From a checkpoint of a small transformer trained on Wikipedia.
Size: 2 heads of 32, MLP 192 GELU, vocabulary 8192, 1.08M parameters.
Architecture: LayerNorm before each block, learned positions, no biases in attention or MLP, tied embeddings.
Training: a variant of SOAP for these matrices, 4093 steps.
Each number is 50 + 10 x the weight over its row's rms, rounded and kept within 0 to 99. Layers, rows and columns count from 0. The size before them is the row's rms in percent of the matrix's.

# down: layer 7 MLP down (transposed), 192x64, rms 0.3, rows 75-99, columns 0-63
# up: layer 7 MLP up, 192x64, rms 0.378, rows 76-99, columns 0-63
down75 107:51 47 63 52 38 36 50 73 67 55 51 67 52 55 57 32 53 48 64 59 68 43 47 72 57 53 38 60 42 55 42 51 70 56 54 52 49 63 49 39 53 47 42 39 54 38 35 43 48 28 64 50 51 49 66 50 45 42 43 49 64 51 55 46
up76 117:50 58 52 56 49 58 56 51 60 55 52 35 32 46 75 55 50 51 48 42 56 39 56 41 67 39 42 55 49 53 58 60 46 47 60 60 57 38 39 45 38 52 59 72 43 44 58 38 37 68 30 62 60 64 58 47 55 60 43 49 29 40 57 53
down76 146:37 44 59 49 34 45 43 56 60 66 57 47 52 48 38 49 53 55 70 60 68 38 62 41 64 36 61 44 47 42 49 41 59 56 58 67 60 48 35 51 51 65 54 51 35 62 80 52 36 61 64 54 46 45 43 57 56 44 55 55 49 41 42 52
up77 108:59 43 66 59 61 44 65 56 56 45 40 62 62 53 53 41 45 43 51 53 48 50 49 44 55 34 38 29 51 56 62 54 41 34 59 66 53 45 44 40 74 56 45 51 32 32 38 44 34 59 49 52 59 43 36 59 48 43 68 52 57 40 58 61
down77 118:52 42 48 38 35 57 50 59 57 39 55 59 48 54 46 49 47 35 65 55 49 59 56 65 62 33 51 43 49 53 44 76 43 50 47 56 46 52 37 57 56 54 52 48 28 47 68 25 52 61 64 42 50 58 61 40 60 59 53 57 45 74 43 40
up78 094:49 32 49 60 53 48 45 57 50 63 43 40 54 46 52 63 67 56 49 52 46 43 56 71 59 26 57 56 64 45 66 64 46 30 54 44 38 68 41 61 39 53 44 65 57 48 33 64 50 47 61 48 45 42 62 64 46 60 52 43 54 36 56 59
down78 068:43 50 51 64 66 55 49 75 52 45 30 64 61 39 58 46 45 48 41 52 70 37 51 64 47 36 54 59 41 52 69 71 52 51 55 46 42 52 56 56 31 50 32 66 36 49 52 56 50 53 60 45 42 45 62 56 54 51 42 38 60 41 48 45
up79 110:40 34 49 49 59 32 61 55 65 45 42 68 47 37 33 44 56 53 61 41 45 51 54 56 60 52 42 70 67 40 32 48 47 40 44 49 50 39 63 39 46 57 48 27 60 47 51 55 54 47 36 42 49 44 67 54 66 55 54 59 55 34 52 62
down79 115:62 56 65 41 54 52 56 45 53 55 72 33 47 43 46 59 41 55 42 48 67 50 58 40 47 57 47 58 51 57 62 44 51 36 24 52 40 47 49 54 39 29 56 38 39 72 49 39 31 48 42 50 66 39 56 46 49 62 67 54 49 49 49 41
up80 116:52 56 25 46 47 67 52 51 54 58 39 46 56 48 74 46 30 46 48 53 50 53 56 55 62 52 47 37 49 48 30 56 42 42 39 54 41 44 34 41 27 48 39 30 55 62 58 47 54 58 45 47 63 42 50 45 51 53 46 62 33 41 67 58
down80 113:46 55 29 40 45 59 51 53 60 53 33 69 61 32 65 46 45 44 58 45 69 64 71 44 60 52 64 68 43 43 49 53 54 79 64 54 47 42 49 46 54 65 57 44 46 57 42 51 53 52 41 45 52 48 67 48 46 43 43 59 40 55 54 46
up81 089:63 48 48 38 49 59 48 47 60 57 39 36 56 43 47 45 52 37 52 48 46 46 48 28 56 39 46 38 66 40 39 43 53 29 58 47 64 46 58 52 31 53 49 42 63 22 57 54 54 43 51 60 41 39 52 53 46 45 49 33 74 53 46 32
down81 072:47 44 42 45 30 50 57 68 49 57 64 53 67 34 48 73 46 58 58 36 50 49 39 51 52 59 62 48 53 33 53 29 62 31 52 49 58 49 50 49 57 56 54 44 35 59 58 41 37 40 49 47 50 40 62 39 66 47 53 50 52 49 72 57
up82 090:53 29 46 46 51 50 68 49 55 58 35 57 61 27 44 56 51 44 47 58 61 54 55 49 55 55 68 48 58 48 61 46 55 41 39 48 57 29 53 41 39 38 69 41 34 56 51 57 59 30 43 29 43 51 53 63 46 66 46 61 51 46 56 61
down82 105:40 61 56 37 51 65 46 55 27 42 56 39 49 59 45 47 77 51 60 54 23 52 49 56 33 46 48 41 44 67 43 58 50 62 55 57 50 43 47 51 61 56 32 55 63 35 51 50 45 59 63 63 44 50 42 47 45 42 72 42 47 47 45 58
up83 085:50 43 51 63 51 38 48 45 52 35 58 30 58 43 57 38 47 44 70 50 52 51 55 50 64 28 56 61 46 58 42 48 52 55 58 65 56 53 51 42 79 39 34 42 49 47 44 45 45 47 51 44 38 51 63 36 38 31 45 58 63 51 52 29
down83 082:37 53 47 56 60 57 50 53 59 31 61 35 39 52 55 36 47 64 44 52 55 51 66 40 53 33 32 43 47 51 59 52 34 43 51 68 51 26 58 42 41 43 32 50 40 44 46 67 51 46 41 61 48 49 31 50 63 46 56 56 37 52 67 49
up84 098:44 55 52 60 65 69 36 38 49 68 49 46 42 54 46 52 53 45 66 55 38 61 42 38 50 60 79 46 50 56 47 60 48 55 60 57 51 59 54 55 42 28 38 42 34 62 52 49 67 55 65 33 61 55 49 50 49 54 56 40 42 65 53 40
down84 077:54 51 51 41 40 58 64 51 45 38 66 48 57 25 55 34 35 59 54 47 35 37 57 59 51 53 43 35 50 51 55 39 43 56 55 33 40 39 51 34 31 58 57 51 62 33 43 23 55 49 53 49 51 43 47 57 49 37 38 56 59 54 60 54
up85 146:60 49 41 45 44 63 67 34 46 37 58 35 46 54 49 54 37 45 47 61 57 49 55 44 53 56 50 54 41 51 57 50 50 59 53 66 59 40 56 54 46 31 56 36 38 41 27 66 52 48 79 63 49 60 46 56 29 43 46 55 30 50 53 47
down85 171:51 47 51 51 48 58 55 30 49 48 29 51 35 49 55 34 56 50 56 50 57 49 41 39 50 37 42 60 45 39 49 47 45 54 54 63 50 41 50 60 58 44 51 44 70 38 36 75 57 45 45 40 65 54 43 53 70 54 71 28 45 55 61 67
up86 092:59 53 45 72 64 68 61 44 52 42 48 69 36 51 62 46 47 50 39 50 44 62 60 42 50 51 66 62 31 42 69 45 52 36 44 42 49 41 52 39 56 55 31 52 51 32 55 61 56 46 61 48 44 64 33 60 50 54 60 68 47 46 49 44
down86 098:52 60 62 55 44 37 50 51 59 60 55 50 63 62 51 35 39 51 62 39 47 55 47 39 68 46 71 57 40 63 37 50 51 56 54 35 57 50 52 31 46 58 33 49 54 38 38 49 66 47 51 30 68 61 53 48 42 25 44 45 53 48 56 50
up87 102:53 40 55 61 51 52 48 29 43 59 45 40 46 29 40 46 38 33 40 56 57 59 37 43 48 52 67 63 61 51 47 59 56 56 55 49 56 60 54 42 45 51 39 57 44 34 34 49 60 51 47 43 31 45 76 35 37 54 51 65 48 58 38 61
down87 107:40 48 50 56 36 51 53 60 55 54 42 49 52 51 56 43 52 39 41 76 64 54 36 44 53 61 57 64 40 66 35 59 60 45 71 56 52 38 41 57 27 54 42 35 56 44 62 50 34 53 47 43 46 39 61 49 49 34 63 50 55 56 41 68
up88 083:48 58 57 45 46 39 54 49 38 63 58 46 43 56 43 59 58 53 57 59 35 61 44 48 65 46 66 50 34 42 52 58 52 60 72 59 56 43 66 43 41 50 45 44 83 47 65 40 42 51 44 56 48 66 53 33 55 54 47 58 49 58 47 73
down88 077:44 52 64 46 67 48 63 36 57 37 38 45 47 39 54 54 53 44 50 47 57 48 44 60 49 55 43 54 54 36 45 55 53 66 46 63 55 55 52 66 76 37 55 47 44 62 33 61 36 64 44 42 47 51 43 63 35 45 43 32 59 34 55 29
up89 082:47 54 50 50 49 36 66 39 50 44 48 34 53 56 35 51 33 45 52 37 47 30 54 43 71 54 60 42 64 72 43 53 54 56 52 44 32 54 50 59 35 63 43 55 55 52 37 39 52 60 49 43 67 38 46 53 65 64 43 60 49 35 57 41
down89 068:65 36 46 61 58 42 38 41 34 66 48 57 62 55 52 50 48 42 55 43 27 59 44 42 68 50 43 66 71 60 54 58 52 39 58 47 59 43 49 56 66 59 55 38 48 38 46 37 40 51 53 48 57 55 72 35 34 50 46 59 35 49 54 49
up90 109:48 52 47 58 36 59 59 32 64 45 54 47 41 52 53 54 66 42 47 46 61 45 33 49 52 52 55 33 75 56 62 67 48 41 58 57 20 51 50 49 44 47 77 43 49 45 49 43 47 63 41 37 41 43 46 30 46 62 51 48 52 50 50 51
down90 110:53 51 59 40 52 46 48 49 50 35 64 51 44 69 57 60 64 57 59 35 39 40 46 55 46 42 36 46 50 56 59 62 42 39 54 45 52 55 56 43 52 41 51 50 40 33 23 60 35 57 60 60 35 42 63 53 37 29 32 44 46 61 39 54
up91 094:60 43 49 43 44 34 39 33 56 59 36 52 44 70 48 71 51 38 60 59 54 69 61 49 64 42 48 43 37 32 40 31 52 37 52 55 45 59 50 47 62 43 64 48 56 41 36 47 48 46 61 58 61 53 61 50 60 65 57 52 67 50 47 58
down91 081:31 59 66 56 51 61 35 39 54 34 38 35 53 68 58 36 55 49 52 42 52 55 33 55 44 48 59 57 34 36 53 38 65 55 59 56 31 60 47 47 31 38 48 44 49 54 62 60 63 45 40 57 53 49 60 49 51 55 59 58 72 46 49 46
up92 112:55 32 65 39 58 44 51 74 51 37 47 53 55 65 42 49 61 42 40 55 52 58 34 47 45 50 39 47 23 44 44 53 55 64 45 38 45 46 59 52 59 52 44 24 39 46 56 54 58 38 48 56 66 57 35 46 42 54 37 44 42 46 47 65
down92 112:53 45 44 60 56 46 63 49 64 45 38 52 31 48 71 57 57 45 49 38 33 45 45 48 53 52 51 47 34 29 28 30 41 56 36 56 48 58 55 50 44 57 59 56 43 68 53 47 60 55 51 61 55 40 39 68 70 50 41 60 49 47 39 50
up93 120:43 48 49 40 55 51 64 73 48 59 60 35 48 62 50 63 46 51 57 51 61 54 38 53 63 49 48 43 51 67 63 59 50 59 55 50 30 57 44 46 69 51 62 36 50 32 40 65 43 53 37 61 56 33 61 31 43 53 61 40 38 61 50 46
down93 119:45 43 54 49 69 55 55 74 38 44 49 45 55 21 49 61 52 55 51 56 52 44 49 49 46 48 37 53 56 50 69 41 60 55 43 49 38 68 34 53 65 62 52 52 62 60 38 54 43 62 44 68 55 45 44 43 49 61 41 59 61 36 33 49
up94 117:59 56 39 65 67 54 64 59 40 53 49 44 55 46 36 40 54 52 46 37 40 44 45 45 65 39 49 57 57 55 74 58 66 65 32 50 45 52 51 61 56 46 58 61 49 42 51 40 25 51 38 36 42 37 47 55 32 45 71 51 51 51 43 49
down94 093:42 43 55 45 50 62 52 23 41 65 45 44 47 43 46 43 51 37 45 48 58 74 70 61 48 60 58 46 52 64 76 49 38 55 40 46 60 51 58 39 37 42 42 51 40 53 39 58 49 45 60 58 37 60 56 38 43 46 59 39 35 58 53 51
up95 119:56 46 49 57 49 55 37 80 30 57 44 47 55 48 57 39 48 57 51 65 50 60 59 46 64 50 37 53 37 51 69 61 45 49 50 34 45 49 51 47 53 61 48 44 46 36 66 54 57 52 47 76 56 42 31 57 57 57 69 42 36 41 55 51
down95 123:33 46 58 52 66 51 56 66 76 40 60 48 46 43 59 53 60 39 41 35 43 52 54 50 62 61 61 52 56 50 59 64 47 41 47 63 54 63 37 45 44 52 70 47 40 52 50 33 33 57 44 71 45 38 49 43 53 51 30 61 52 47 46 60
up96 085:46 42 50 51 57 43 58 55 41 30 38 49 51 43 42 34 45 45 49 52 49 40 54 62 45 43 41 69 50 62 32 51 44 50 21 63 53 64 60 56 38 45 52 51 53 48 54 37 67 57 49 42 31 33 66 58 47 48 55 58 46 46 35 33
down96 067:31 47 61 66 63 45 45 49 56 17 48 40 46 51 50 44 42 51 60 59 44 46 50 47 43 58 57 56 29 63 50 50 45 43 39 62 57 50 39 55 46 61 56 37 48 62 53 38 38 50 57 43 39 46 52 48 66 51 38 25 64 39 52 43
up97 077:48 36 60 76 27 44 56 56 43 52 38 45 50 52 45 48 39 62 36 60 49 51 47 39 53 51 45 53 67 72 55 68 44 47 46 41 53 47 47 42 71 40 43 53 59 59 50 57 47 61 51 54 63 42 54 60 74 36 49 63 47 53 42 44
down97 071:49 50 50 39 73 38 52 49 54 67 52 56 40 41 55 51 54 49 64 40 45 49 38 54 68 32 61 55 42 29 66 37 65 47 53 65 46 45 56 53 58 68 55 52 24 46 63 46 61 44 55 55 41 62 58 51 39 47 53 56 43 40 54 40
up98 085:58 53 53 49 62 46 34 49 62 53 56 51 44 58 46 38 40 68 24 36 54 56 59 47 50 54 57 54 52 71 52 56 35 50 58 57 58 56 57 43 59 51 33 37 66 46 43 42 43 46 45 47 39 61 67 49 66 43 58 40 31 33 39 49
down98 062:47 42 43 51 29 57 40 48 47 49 48 57 43 52 48 38 50 70 41 34 43 47 39 47 68 56 52 55 53 39 43 47 57 41 45 55 31 40 44 35 64 51 52 53 31 56 40 42 44 26 48 40 48 39 66 34 52 39 51 44 41 53 75 47
up99 089:57 48 41 56 59 62 56 62 50 47 36 44 62 40 66 44 63 52 50 38 53 58 49 51 65 54 62 55 49 61 63 64 66 55 43 33 42 47 69 50 55 42 47 47 43 32 41 59 43 53 61 28 40 31 53 51 58 60 34 42 50 39 58 63
down99 081:50 48 75 38 48 44 37 46 52 53 41 33 50 45 57 40 56 38 65 73 47 39 50 44 40 52 39 33 47 55 36 69 30 57 44 50 48 52 50 44 63 43 39 50 28 35 46 37 54 45 52 51 52 48 48 62 61 68 38 48 48 43 53 54